Part of a small language model's weights: gated attention, 691M tokens.
Each number is 500 + 50 x the weight over the matrix's rms, rounded and kept within 0 to 999. Layers, rows and columns count from 0. Numbers have three digits each.

# up: layer 3 MLP up, 1344x512, rms 0.0939, rows 1210-1276, columns 384-447
# down: layer 3 MLP down (transposed), 1344x512, rms 0.0885, rows 1210-1276, columns 384-447
# gate: layer 3 MLP gate, 1344x512, rms 0.0939, rows 1211-1276, columns 384-447
up1210:457442442502543539484532505508499501554606487452478553529515552368516529473495492528597553496467507445483475481531581420458493431476513478589478470512471529540451495517511485555499492498563586
down1210:497542523492400586489486510565580522493459441606574443565546494556487470497491515561580503464564440507462470531447474440503499501547586484525450482451557467355511491510503479597519493449460396
gate1211:439483395419527551522491574487526492552489480661533440479484442455465520491520411496543471494483447557564486584495539505527495511544483526459498534533401496391455515561465534552550493541572482
up1211:475585544468470459453436491490449553554564412496539503499534451497511559567402449555508498521522516562459531487526555446545500422539580574442425531487462507603558487489469402515499535545574430
down1211:556432514485499486583518586399445513538527448511498430474547469451561531467425438572508544489521495561434564556472481549525459425543535507503508500505447428461448532462479442398463514491507565
gate1212:492490508481490477422536475553494482504517536425620455517518478584496388505478526521557517485477527539567528468457443438470367489560438511445587574529493550493487518490473501455510459437519505
up1212:458509561518519469431550556539511607529497504454432485491489488509432519470525533534439475531539552501499543492496465516468482493575481529455587567523543530497462479521539412518498444573476474
down1212:549533530410446418485580547462412610504457475490488502554543542473434596502541492471578443446453606435585445550467482513396510519498530455414449487458369409469475495491498540484522533538561522
gate1213:533540547455460440485512462507397434514500508546547527448511482572517549464549494492502514415433486496515530518622459500449528568508533460544533520478448387564510467432544463450465574570503409
up1213:479501429378447579534536462545527450465478433539547454441486541473507511592587500517549587457536426470498583462506440456633531446528615503463499480517661448595513538490594477411399627480520457
down1213:452486531487524506527517524424552480474524524507484466433498554414486497510507413495525523580440503489576530502530585526556588424555497587477495409439468501499435480481414414479573495571510448
gate1214:512444468488480517495430554510506480548627470577422467524481535510492536468485512505509559553449600510579453553500423460544460536527554506510496481494451514527534458580531559465476528430518543
up1214:565538401550527484437543561413553555516406630578514548511442530453507555528447445493523386548481546516620577524557417459479459500478554490537493564459483483519551415514575503540525479625514527
down1214:416488466408492503503581431516522471467461475520463523472395453491521447490501534533424440518528450474467508483464417519431514548558442469480480538530498445538540469562493468494450485494475478
gate1215:593472489569527483571466501503539454547480496521536494541508482591474438504539470503524467550509459489546452553505525504496477513490492547516526513529525527497467498588586582543509454461430477
up1215:485535409536548441444458456367564433449493516470450549474470561474421496452542477524487579437565405402466467516537474502481537472545499414523430539543583456449540539482513522426534578606544538
down1215:523410574551658454495543419449521503545400538541555477491488559508505487480539543536467492579499489509444537508440361500440552450520515498588513433455511599585504574476565568529422564428501533
gate1216:424542616442517547580453475541496521445481398467425504419414516499538518502522509392483496591431567588579529441556489432506571475526514447467395473553509549382458539449419535481551532460488420
up1216:433534569451506421513520463475451451532517451511423554411511515521413558460518554499498568536590433486410539490510537483441512504535531451569428552432558525475532522480478515487538533489504504
down1216:435547512498512591498503581470471500516520674406551518455499513516536510513538476472461450473540524586467495507504570515536415550456512464507418516518486430493527661468551528503504524505483395
gate1217:552488578468555508429512541468565463504528484461486493510476569512465470551471507501532537438559417508504522576576553521542549502521499469422523503568506563549529468546450413503478530578526541
up1217:471455436496497521536516430502563484524522523502516466557505496449396443505552484466578461544505484411579482493638442566538533495471530515438464547527523516544514529573541528439451468506470549
down1217:521549410416499587534525484517620493456516536524476503480468485454455492425479496469562528617455437533408525511503447531530529497497484548479485550604469527498444451475540477596483463482441451
gate1218:454499476511505483543564466565488522441561470493471483502496490555530537525477457489528378529374497492515481539533489482512468528385565629554513521516473427482424610444554481481466463568554469
up1218:460454431494483474539501574604567528507487494530534464502489531529575533475492537495517586551559500437545450522472478453513484489547402491491496474496440493486496441435506531413427537507448501
down1218:450477521517518481477581542438531525460409378506478531398438534407472510585547474547531505514462480565590485507476515475425517450453506529550472487562402506514534491449526570525476408481462535
gate1219:562457434477460538512390416540565600522460589474543550508505501566507504499472479414564542493445507526443520484458544387500494535507521526472447603475491465483515472498438456538591516493457555
up1219:534459480516536531533469498489575559538449466470482465521459505589464467547487489526543521468504552502503610472488501435450533545472565596522446569536453421469592479553470468566466460564468437
down1219:471480377445569529473477494533483615546462546427516495537481529474457560470520393499621538592540548419437597463463522534430576485547524498446440534501490419543468482605485472452544398516572430
gate1220:459534431487565471499474585538425499456468540557469441491448486541522478495355473398537468557577484504490443534515411531570474444481543509490516590509476598555454520506531528435442564459486510
up1220:501544570553429495557543484518441473465483449552417557540541507525493490442474520498512505478476441546448487527469555566529586501518586525419476459542514550501541590439467510528566464467599516
down1220:531603495532483548486516552450484460551511524471664510569579469473413477560459541483484563556513594532423449440502444551537554477518449437488575526486533523508467500454482541577522393481496494
gate1221:339447527491518519441429568552396449469517408465524512425482504532543523401527510529509536578448540488505519551404523455471558535507541475499428447494473581553524483451514534479547505530511493
up1221:395453516421594550523431513527433479574521424485550458391488416484556572490445522498539618538511508538556594497501466556537428538538431517445508463434478512436519415542522532404545530491506551
down1221:430486478575494538478472513515421403442435453545529478466559514450521571503479541540502507519490493473565539530469471507481478522490516473491492533463492518491550520510451620483531557433497540
gate1222:421474507485508514477500529478430576475417528497494435496560512526567374473501432444415565521474536437415460393521562533578471547495494636420484432569386511573554636643498456445520449533537549
up1222:427456475606564443508527491559437614559470464505520483507482602479577566569504561412442543485506530493450496569453480462489511482438398508522528501493606502484501514486496566549500512536469422
down1222:499496468535450533496478504401448406562531489520473467522583422579494464465511470491482523566465419479427549520345428464481453433507577494443395444427398418620566497543439487496489574485444664
gate1223:472522390460539542552531503541351480488507509546438458545515517505446468510570516588488500476481479506506482544466534501459463546489610486406441464455544525500530398454608521584537487535503467
up1223:551455530512410560480434486485476483495485548490538512502497460448559473476504491454584546586506483542485468483523471515536528468467533404518488508471494504497457462512534545452486496490508511
down1223:605488536403439523494492518514574502483503471473459552471504471455514538465528489437390527554501484552520465446488523507431583545459476546434535555591581396493460449562548453451509472491455574
gate1224:503478468555469521508524562545497475457504446506482523448557556557533478602393434533510578425518464487537524447540497488454475527479498479393499483529528502463519577425505538378439511499435533
up1224:489502559444536487443437509413508542481441368516489421549407556533476416524431537525574470505453457449520526411481460480400403578425428458430462461462493499537505542500539538374537438522438562
down1224:516466557439516509516514477538483549509495551452489640570484528561433473552514597469450458467422401542450533519542492519541440518535471540442445384389517619466540422510458489590471462474479561
gate1225:497473414555489556456546576528498517505490514436420542475494560502501464388547592532431535464501526487523591586454484477410607473497470504442502542612525440541486523414498524444568527454543505
up1225:525431498461516441465484463466452441491545502513519601459445562498445554367521473450571493561533506524554532543527488518361441455523497481502506489544567499502541534465567556426470508491626506
down1225:478498561540491516569477445534479462552477492530459476492431504546549418493532497487493499481523446489553489504366520492455525502496550513480502520536563463556571573481435515473542562549527477
gate1226:502459554504512484511451547518492564417523528444485565486506507468523484478458549503510559514534456510520476498403523510525514499446605502473437504576482506460506530549471507482477470525559521
up1226:448531540431466590552452489464514531533502421532425515425427467614494528472488518492505437424525556507487492555518478476505509584434553534500507490544538535545512510502561492526498455507537457
down1226:400473546460513515522495470559555610519487488525503537577529535499470545624448538521437462548526490510496493434584564454446508554484602543562484546474546523505499488519543573656520481561505510
gate1227:514592546548589536502513526492539498503494518545548429552542497545398441495491342528507505428529513555453420539503494524500479446534420491508462441457482560557500548507400500513461418447464530
up1227:465456564425442468536461518495484533560514509574541460426529525509425543499438519515454562547484476493505476422562535599496502489466539538533557457483488528519444498439438433500515444452567563
down1227:494502505414492514400574482527468512484563536438411403539463446543524549524473483590496538560522573518472413478597582602423593490504481518548431494472512474556505496543459417535505461475686446
gate1228:516441448487458499529528460506538529471547463532566444529510420508479472501485541528550482485388490449547376472393583481501555508513452460460491492480531559496528560573459522501536514433558455
up1228:537553475554454478573627442448487539567492519431511526415487480518413494500518410479355459524392414487523482507502382507556523529392527557455479431530504388516458476511513501480502536470490455
down1228:499447551498418534444417536515567502528501461449580408529487521521484480489454426542566447466491449484489475499507502523529508483528461494578510521495495522439554573469527509479527494519497511
gate1229:536476536635430501508523502539387525550564575608497550511389425441504485501469408565428581548560452564398438572474576533579521534473530519449477447534489531532478495511435492496505503515531434
up1229:563444523469436511470432468543511511480502503497486417498543456563524532497438546529409534502512464506401477506497516489534484508423489488466358514443484415481455429506556460536496528554477561
down1229:465473497501445454477633525549515454398544508523507601457471496508425515478394501441450602505582481528514512609527564431543453483464587536478571495472501496436490546450550551509470436435470486
gate1230:488461490451451546479433527429485552538515493525530492476558488499441591481525527555472416519454530534500535527522443518497481504533413507432461522475398561509483495477553483470553552466512504
up1230:494513504615536478530535393495511464624603505457474502351518509519584502447540575444488351482427495469491584461510489497502454470506440478543639506473587498449626533507513592563451555474505382
down1230:466443464529441437477534449548532510493511479525567557545522535549471441582459467588449513524537501493504496477598606501521521528526463489479475543514533479409511529500538496495414495443550464
gate1231:506471564518487527550436463483561635464553585511429455388457516470501575559495590479539547555441545585531515563464458481494501458401460532478505524542484498484518453442477519482475424468474544
up1231:465498534415442602534470520454473572422642384520509401429508568498488463498491602477556494502526486475465502529536645488508548435535455548418424517500522504540410489527496489422433408494506609
down1231:445460469559519523466433468577570497484435501496598496424507532486463549551492486623505476476496473501506462427479441523533461490434557514481491570483522556519437377504468558523510538543551459
gate1232:526511474538504467519475432573546498511559503508496509417490358424503491484505478565467514579476497558528480517525476393479554488390521493472445473502401483495557491484467462462559484388388589
up1232:492505468561522362396465508482407460540550529581522496484466430493495469540414546584524389490549465448449537505510440457522478428540599630489543514488548444520478509501398558457572419482559567
down1232:485433553483459505399447463546560496544572482452489456548529499512470516476465499531496598568533547493501457454424515538521483437558454505502414470360585532457413475448516529484508473492567456
gate1233:525522512502548517509500571534505525392523513502560527437428525530457502478477555529457491495512531472515507490374546532528521599465511552473564439528645489462399586457526507533498514420464493
up1233:454459537536533403548448516475478419579515530459547435502530539541511477511546529454490617577525518589522495475548474471575449465481477502538439593405563508478504540496567566520437492588427418
down1233:462521507470382501515520556536419534503486599476478501483456460443505513475518470556485516542500515557513599448489489420542487436496434472576455491623511480498526475414439405526535506494471506
gate1234:563522495498388522495463511545477532453403563503483504454503536485431548601433428421531505483480546527454480395517603466536448448419412512492609477481569583483507507471515489503560441462478521
up1234:479463448547500478408446489407506514492597563547580601487475449533571385529453554511646549545582494493569600581471388473503516554478568586484494502552467546513475495466483530467463525515516578
down1234:511526537507526509520508525553572539528488444517482523468428463438543525450439506473486455447541487448449456531496473518469472499589463570482450479484325543529525485494382451575463553469450402
gate1235:503497525480461537547518584522483558422567566519529565529504441542603463533536417363472548479434680507518498493460499556532584540470422523524457446449387448539522555587484515511496580553460591
up1235:494545451535542601495504538468484509482440472462541495569489462491516429486515424542474511439541528484491539445493459476551619528464575509596419478479487453558502520517476492526510431466460573
down1235:566478485543500466456432483462568488489379473446421488502538475577522496447525560494471419495504537479530476470530543446478556511481507501462480482468543566487500539472530416516479496509482476
gate1236:530538520522544487560422539484622512483563484498549464559541440454515480511548490497537447529520556536473469427532436450438640530453608560579458419566523503470428585595566488515504551487532516
up1236:467571520431532455526383554421572550474520418534476582536537454589410506420516529443569450461577527487546548528402503447512564478487582508504570496504457549508465475514452547552480577534506443
down1236:418481560534559563447476525490536510352515472474509518506427522458503507580504550454539631480490457487616513465538526559481442548490500541486361475462576472557547499480561550523616387502481532
gate1237:519493468558597546530455474540566414483575486536501465494495540480429588533504509508498484494499510450476489519478499532500498477508520529446436577537531462496442576479505498429454489423527451
up1237:391486522480452435468569491506543488430486623444540585533512424478563430486558528545610492479483487477433529503520504485559508503507527500530559613580517475528533547578533485528520541534520490
down1237:524515443570457533440498513447592473645489514462538469520558449433515583504555470546516560512511484514587445440435538452521524475494486509560487551642527521507487494412457542527447413470362542
gate1238:548520510499497525553467513578554516439464507548449448496414425478417469452441584418394468567401563572572525575401425454479430492528543488441500490458528547392548489471508434541505491490416458
up1238:437534488466473458564469542494518593529470472520512499471500597464513485472496426498555492477473440400623485383498478527485559532482536564489478517396484453472540504520487523480475591546535531
down1238:448460423526445536605496430503550518463555472538504517494514505525450523494568437571432546440555495520463479554574511551508477534485493506500525559551555418458549466453430487564508545545544572
gate1239:504477564596487460510493510546425500452488435400500623513506500509640541486517489507535499521498488594483529496561530466538503543481447516442449468509488565545497464552416528586509526547456470
up1239:479484489402506473499404530496489557513661496459483528466492521455413508544481564463448484464453495463457515542509500521476468445394557458627534464523422509524537475451483552460550545487587547
down1239:488521501493468420567511552474553446438492414447447441405564498545579461546400565479545474508598484461552514405456569410531490498482473501545458521544454512435458432506488531485518543541535576
gate1240:503554493518454442390548469422479470458480615507558543439521466440536549419529521383440412411536532520543518517506502541482476509447589560485507550480543556496488447528427473469521445427408492
up1240:600461489519451499470504461467545489539455429476496556429520363507492584552329483358494496455537443521436465454412551566538467465525599459475447553523461482426518556510471621481448409508480524
down1240:456487476485581562477561558533498501463551449555528583444535503510533412610491442530433419521559563539481550404503498575486502498563491540539584377583517507577501569506464519437427459476478601
gate1241:534501468563522525425509389535524457438476521499533500425625455562525492578477538494534477533481444407638504549509520597536517561446538544558412523524489457478433527577508443527569460562539603
up1241:393473502492562551601519524492554481540693509509484460554477463467433462526502431593556547474516484498485504509509454501460542535420564447443461448601413639465536477503468598475591492476528504
down1241:449573481412503481495607420520545473486531515543427553524500494494586484512532501494524491529444516550487423441497471630569627500575551541539505551545418485533569538451564482496537381448555552
gate1242:477630619480456554411456435491436467526399432480479586551483556466485596515486474424398457540489561540535445468577449558542493495600382503536485519553482454463555536494578515472466468496459493
up1242:454516415548503536418497517527597516501515528542516490571521512477479475545514393568581413481486479454520471458518502434544505506447553511504415501454430396554443458486463507398516499563535482
down1242:600573467511509458504599433432486579520557475547516502381419542491488505551542529557496492513506572525439471573544526464565486515501476458615505526533457613486571517432470407496529525530433537
gate1243:428526508515463525537548524489501525504519476515410502549620501540445512439441482418478536485443413570526498593493551517519495649560590520469428551401476524574431553501525533454484492486498466
up1243:550466440468511569563418486559498524444509496499514449485413492502404551580436529549457517509538528515416470594538442480554547481474494501504570455506535491453508464569495484463527477480551604
down1243:526477492465442449498477531471433543515517474492413474526558486515559478520547542486528492428392604507487431513613486631367525463547468449628526500553449486495440498450450419499511455443475514
gate1244:419563465499547545476443525486396452526511515511491513461526536461469464453573546493431431501484558434484456510620534527552454465421518535456484424579525440482439483517530473544508511555511511
up1244:493479483432507521435530518495539474471385516514454496473466514540485468506485450482495503510548509491421475406414453504451567471477474465539509512536452474488461450512443525494427494521573468
down1244:508537460555491492605504473593507444453595479545393445498449489537521513510530538583516441508438569563590457515596485438480507639581523523435517485470480419486479494495519552540537489402418470
gate1245:478533584511512517485433527408451471534480469450495473500488513590408579505426489543561499526561431493541437459608485466471514440474495485486475485428588462455432426513509405448479513427522558
up1245:489504540522424553528518509552582507464520412525479543471544524514501513472446547552476509452521500472535404544478516488590493473520452547507483535496517557484492581463504563537534558544515524
down1245:506517594510568369506509405475484481563475496400490471528497482527569511552485550479473587522502501490504480404529480526433550519375523491487429543513533486474424524555500475449455510530436585
gate1246:470448543494490419528541449447479427528650501494533477643626475499448478540387463577517484461502618512456556463455537471451519535455507481472447511494557538569517415556489498543479502468471443
up1246:487543444572473487591557534479530536483530449496410486545459570506528534542481555577548429489453519395455474526545531457487604467442565472505462539430442532482478414421514534509471490492536512
down1246:453556478478434475475489488522444486508503436486535473507501494538532525410563555533589447527573483469509489417571488492542417491608515438492480498489396523449501506477501477536574560447483405
gate1247:455496531493509614519543465513552602518503500472411649529500486540459355457528494533514522463465504468527468457522514414604433533498506528556521543526571564487449558414587405528607425441541522
up1247:436513412469522524530494456576412517489426448477531451558519480481574413524537415427516547552628559516487503493536508582522548574569469479465478505460523456439499455497454527522528586540466475
down1247:566499458447552527495500555558593572531540471538383506572459384555506471425543475501521556526562535578622523558514510551528562619485504544570521551602464462422605483521536485474464491468538548
gate1248:512453560494480475541599486483549502506450451424489582466468524402583425590455571547530516491436524576495470521489519501473516454601549470498452458589514533507558401516426518420482529516486443
up1248:419527443571397574550487506491553487536466441518490521472488590453604492590450563533435581445518432458483398551564399503513474489590524526548492435529501511416557525496494625513542492526466481
down1248:510516519492585459525496461499456538541489489528523435486522495488451535540458464565435553535587591583530551535428551462485510549369524508438600588498527495571553496504407520503516515642527361
gate1249:432534475433461473583527462515588551437494442620488530478404433488413416473550492405510524498549572551562462458507474409491495471474540438545457494447508577586458461410495504426429521469530552
up1249:491462504463366510544579497588563519451498583549511489525568505471592461503487432529444508516492504514552464456423554551404540429583453506503526549510484523478504518445444540465566478459541514
down1249:500476568483607539473447433449587647494477534520575511483527469508496461595428471545480452472448506478403446534507516527519542496528487566616427517530483505594544531514504515511281590545485572
gate1250:462476568439603567472463455570495484501557495525545537472410521475648539553561518490506483576450477463548484363465504553452510456548536563525571485496449527461480508431543451511504454499461484
up1250:511515531441526624464535416555506456482462570540467614505515534490563494461597529514535428474491448562535502477462487465444507456527480529489447502488552449433471482524441386525501543500478442
down1250:486445589501553483472531384437451508552488524491544434472455566483466527463446585609498572529572478530486459414493559555498458509535445495411439507461512517461438504446511489453648440523442471
gate1251:514424490433421565553577493540454488559412479501561468420444514531578571466497600521480471479549506530459475496408536576524426486508529496507494511611484430522565501490531466523488603522537466
up1251:500535578498406488478475490453440486548595484500606476554581472509495498571416559553406493554429514423439477416514427450579474603547525534594458538459518512534535549549525501476485371541499572
down1251:613499557472503533462623436454432457434502534473508472509536458559540429543510447508436381524514534546437531479498516486552511596477450523612459556492505512516510486545596444539454518529406449
gate1252:426503535543511543546529567401533446496500417543529473490565560492538491508512484548425474526494552577500549544438574446441485610507484551412586494531493484530583445409494548479435502557496518
up1252:561523533469502489425471453515557501445501470454552466501464476471587565375496499394486469508426440461457505534474440455541549486513658540489575608435456535501576480501399511490496544496513555
down1252:538513524443452419553482476467447464375508482523472540506517493644395510562520416522500487566491521428447538519533629466476510554471443533532454508431431494467477449439553567517502419541529511
gate1253:514512486462566427483422505465503431507596542487486416490583455535557490546527534523454523530534496460501520415547524477506490543417525530520509412440516492434452443458500590422596432497555454
up1253:558457483491499432506541563493447514557614401552535516527512541540471508566512464488431460424492514522560429465474487548509413487442528484502525458487481493433463446479547491467504544481443589
down1253:440469450490429497603539533560464517492476480492502542495453598434488565487397507536525487542414482499426460460453505487532558476398440494467491440474556476490597516437437476478504551561396422
gate1254:474433507522453443475542554540528565531510593506518635443513462541507493483494502549481494372504584474534456475531454620412469572579497487526511414435453536469517442505471578471533453447581536
up1254:522499508522496517472521514524532477533404507545549461519452635489470494512462474478464521526531481517567546541519549430625465532438625499619631539525474437534564516496532502378412403477416497
down1254:533575510481512514532548463534592454557449470546460660566523500496491458436417411443515479472524512489489535513514477457451570467528506509704479496509535528490601562466449451489590588512472455
gate1255:491453542520441504526530529488476445459427480525600491542490375535500497505588461558436494547522500456510468511462496586491540534563446570532593481442525511484554462459488469485503493456510491
up1255:471560508476485521510561494545571437477437468519460456555471488437547563502402431495461488490567525511532501500516507471493521500482521449531601536544383479486507465564534477480462548530521549
down1255:478488498528497548535484518479523505540529502538399448498491476443583441477520446474494510501536475581507469506478469502430482566556500437471491497522473587487519525499387456446421450534514532
gate1256:609482496526447568539521454493539496565446495511561530600496596599495457549482540449528488544508524489554440496526492415482523481515490497591419544457507478508514575489388541534552491590624572
up1256:452530441547535526460490396563519453554492559423497396550544463496555488517488494504497515453452533569588516469524545541527500474531529509521440482432561489577557515392478519503509476505573453
down1256:447477573499510485470452340593439442453517493447518482445568529574531563437513473489496557485416545428535419474487504509490567462539479521473437476472499546473475496508549450489433447478441576
gate1257:470505495528551571520337401467511432513472407527395591429534520526531552513468414490521580511356468530482580558515513484519464480578595565466526520592495506485554404481424514548524559484634490
up1257:506486570588513431557508469505408491511531488536552502447468542485360458469533455527401508564474554478395487593508444576507645500384476501479535478517510512441488527614485507436514452509504493
down1257:573450548530513490523545490516550558528588519531456497519516495557578483499494619445582516474508564496457463485535453540527517533536496458504543517536501508564533527505472491471572580520409395
gate1258:485510469530489481510546513440550465525462433515579472443477514494539488507418508586512535514532504536537473534513503582440493548514502496535466478547533518533538493498471428476463416509478507
up1258:503464477521505409536492541533484489515416443566529589567540529592439464556576556500514480550493470478550552433511528465422484513540481452459519544481510515519520486523469532507464525490512503
down1258:543583478497505419489537532571556586515538484460456509521535552587488550451511500512519524431550564548480420514540447459512439529532540497502512548387445353529477645515492517466615505515641485
gate1259:534503465478565428596494509536459557537440572609485439526487552444451560471506482554551462547609481497543548444466497473484447449471541429474513504562563571458579513532481451459492566491581528
up1259:492522443445484464533518497411535463526530547453481446458411499420485444529424527499525496488451514512598518465531455568498492577515436378552569452628475522461629450510553423449559515412552443
down1259:586412551505522517440553630421516487424434598564507463545542503469440607550485464415457530468513531477587569591545548514489439554538578488531562613462454607508503447460424537476541560527461521
gate1260:490521402454503480510589500567472499541614552470459412496558562495560438429571498485490493526436553524473444553524431469548508529442408499464485478440550458599540471555478474545419586563455505
up1260:515441554501425484494523473539500570549424426460598563525514526504468494559485504514596508438473393527590453466479494513539425602548529497518535460507524543526481500604484567454486545475407582
down1260:473566457431460512478542526478551400511516490461435478437429649489596415472524522530576492523414528524409493509542584505443472575537515396522487504507406522485503479538534456560443517486481462
gate1261:506522502499509468496493518579569616521520608448451522502447518473498432558428515449502427498479481573547582576471516510430525466478603511465479448570493543531482486505502504538471558519500513
up1261:520512494544550492518596455464498521448638529545522539545515410537539594495568513452507546532462522471456482555559535514482477513565459537444503497564518501486567538489527530479541466467515449
down1261:511532477580474464523489469533540547483486488386524580463550435476471498528511445549499531507413501482473484437508477535552458515600620478476475409606405616603435432499549455470630493487543504
gate1262:387508531511520503519532510543535558508434401509541499445373470457419521488511474447375491502510505461499530464432559529505509529496462471497447545419480424489495492522487568461450452505461490
up1262:561482516497468498548507517505486419588536417456503533466521489491446545496602507530536606454490424502613497475599502499444460417537504561429542589541525521522544546430471525448501489491534530
down1262:496466441438575487517470431484424390500459484556532491550511478567501516598448463442470486541524493576459462506513438443556540536478525510521427507434497548516536490454485518535502482528528447
gate1263:537560518487540487523487472611473531548474467486536521446525557556532497493486515573511536593472547592468476521455406423521566475491432438433483504486515505496506586497456510486421429581499495
up1263:509473437557480478535488506534543469489513487509409468466466418473510501501535562573452503493489526515519477488507488445462471458552576503493475493459531543458517592439572540476454504516522599
down1263:396488590463543425471441521504456472561485464505505459462512578519499448431533535510490508468482530500476462507561473522496560472494502511435476533547540528458459537420506583482544495559531423
gate1264:505449457474501552518515526438480539435490532517501489421412492485502554535513583518486565543536507559486564523465570517525486519570451456408543503396454501554501512453455594578501472435605518
up1264:616555452399504456393546584548450450501530492519584583487502549530491463521528488554576413438442483478501587375508511436550497578471467457532486533550435514498347449632509551542564507441432518
down1264:492479488509392559559481470543450516543526493548526537486434540454452555447562451487526442462517613547446484465400467481522404477525589465487573462456543460493520406491485511567516440502529499
gate1265:539584445514517519538451507513538526445411532466488529564564449519487544556600528540539499515542534454524522461449448533446393495466551438531477471391500506416565535456547493427483544482465500
up1265:537407459510547458491490494480445533545521470637466400621504504567499512547505547549481500503422534505424478605510490519502504568567553512461528549528540472553525475559494588553445561510529466
down1265:551572567507499592531591443517395525493571526498544521534488556573560519474462495528577527466582510526450458543549557448576471490480457508565568506554496522531469391491532417565540508413584436
gate1266:425529509482519499477421462490470511595503511501553491512502569507511514441405518547563469401517435542467463539469447474471495588532563470453524509468564508471643463485466592489501537533475578
up1266:588488463479603429470481480531493382457533480455486462574442547532509450460520462543430476507521517398531470479375551509513522409545502502544438476550574476428544458590534508456567555553371503
down1266:484528522483479546459485456427476528503531497476458541553558553533498489504595483515499577440512516451518593494496588420473500566534456469417469451541526447558485515494477543472491623402468589
gate1267:413533427582449474582525562528551577392512602458439476589466492457558461450535504525488512497470578493462524517448513487462483440473540437446467582431483656512453573580571507432518496551508489
up1267:573534505378504437475409527532491500522463520527495452458408518556502477517566529549603536486481450454507408561493529441530517491459426511491532518506434553555539437488471534496379492482542520
down1267:495455446505465491511465466547465448529473429515549488431523387576518574522460551408479553524432586479542626485491512538473482597539460486484426567461502534511514435564449556485502475439571441
gate1268:412523465460419509539538444544473504468506434517553577472492450566560465487461497475500562557459467545551376412473558424534502499547527548482490538509460495454502454525555546385548411500491567
up1268:505539456444612489433500482457468434554464558516518466556371509582509543506519473518518539432504626538496614578432533575549495443565532479476547523407459445518396527575520527520457487549483454
down1268:511516551457438436449520485560486473519487448501510520530419578501468451510524501486448470495523601556521396440467531480559473487543527487476449418540486407575501431514519496600602494521527528
gate1269:471403460493433477635471527420512482473551485483491416430448501504520519393455561546485524545505530412433464468493505552526455517465516558489562436455489466486557546536544587527447603526522512
up1269:571567473529519553474528530516408315529467608526535468449456586579555437570498500518436533458390447484464426485436470537574516427526543579551559532530497511527556462499523484503487525511433501
down1269:473535517498460509508445521436485550486563507461425474522473495488533458426468472432378581375600514436489480596540526482508416511472570530444497524547484450496575557462580521485443491512584507
gate1270:455497552523498467489547503526514489529561439462454540530470484459500540465424442557551428539509469427500521540576514511493593490522523442598577506540421432419522377570539516476522524516488390
up1270:473436412472537544507596507474435474534568605407492374596574410398613498405508515510476459541561466461478412573495541516453495466490516524516430474517464460444540465517606533495514441535472472
down1270:512452465479544491534477507473525512494544490468588447434509527538493542429500589604474457630462512496442517497480522450430540474485421476561465442473406462532393505559510472515572469499529543
gate1271:497471478441483472497460586519522609529490535427425476427532537485455440470492606495523498485418517446500481395420463602547459417470528504483527477453460545534492517400505419555475514484529441
up1271:491454505493517497434413470534507529462426531465551493407447487431520523496502454547576498512521546509463525506428506552450377477575495565458512505490451454423554531427494461468618477455552470
down1271:514486508451470519438516581535625551519456485410520538568427496586434447493471567464497485420478427522513560505542454521496533520466489470560465513478550445465489510544440480594519423602486451
gate1272:593466530488543474547501506594532551445508551533539536492486520525416491446564574386365472561484486508512506550489511461593534512443484508431529393602557521549537481515550420389464502417513532
up1272:398513503450496475498574539413396472454531455480446422467484450475550574509544448506510463579528497426529502430373568543460399513478541508477482475534532471484482494484473557582328576489560489
down1272:494538388595520486451528513527485414546433517471523497460506490483424447520471583464506440517524595563485586475584462457444503561510490567594459413418530470564473579539363497534459418574468425
gate1273:434416574512469557497517504452600454525564444430481617427471514530447499480515562530470433509480496453541508435478398478520566519444404440455464445548506532551526510550530449576495483528532487
up1273:522459537466549424580581491493525540618600586525490435431449548562439588537507664486568531428431508554497514412405458418434519418435487503484586489518508519551450609571427520488516416506562499
down1273:395624520564489495416527501517481462512581420498523491477526613566516535480550592496548493563469510519481535474444471463480429618438482472487429426523390552602522516480552481543464449548497572
gate1274:451548483597564411518590489442498572493520500439496485522489499450505455497532458583561513457419384476473523582541411495528578496606612495497484474454483577524513436469485496530444567543458563
up1274:434504466613439509458445482482557548567444424486485448515492472444513499573510576468460500505462437429550465426568508434433469511592527500570584557423475404456389533476546438484515543392445486
down1274:533518542538476496507453516489370566450456451417484548415364497515491497442495409523417477544564446426519576497477530505534516485518521530497530536491522443531515425466482466495523504497540454
gate1275:482517553490379549534537447481602463542501435464495458574486515551517395405631418466431448551440488482374543500473509472499500484464464478481420519553569560448501478555454432506483423436524574
up1275:515491497501583435483505463600455508504472571648562534477531674473501459580536504464484629487605484498558561442560452523442453423397492452451505486514449508548487579501476517481479593544473417
down1275:569513610519541490501506509537416453583638485407512480456564528494469406430465549494465472459495496503405451404509508485503509509544490479470450532477520477432500435508417517563577356464563431
gate1276:487431486459549393542530528457382487575430493475485414537579567549525457571535486478583525510493501499517550440605496483457615391484458525466516582544562526528564497675448412416481530568543496
up1276:592420533520485567451494433460438501509423443543468586589492588524528668435510574538493461509485421481455509560533405497465526490518505513587523583487459532465403485521509535524464558534524490
down1276:403449488464459504460550470564504504421474457525467414516509467516507470437444506480524479562559465528511381541472467494361494526493470458460521500525503625528550516481478449511568466470491521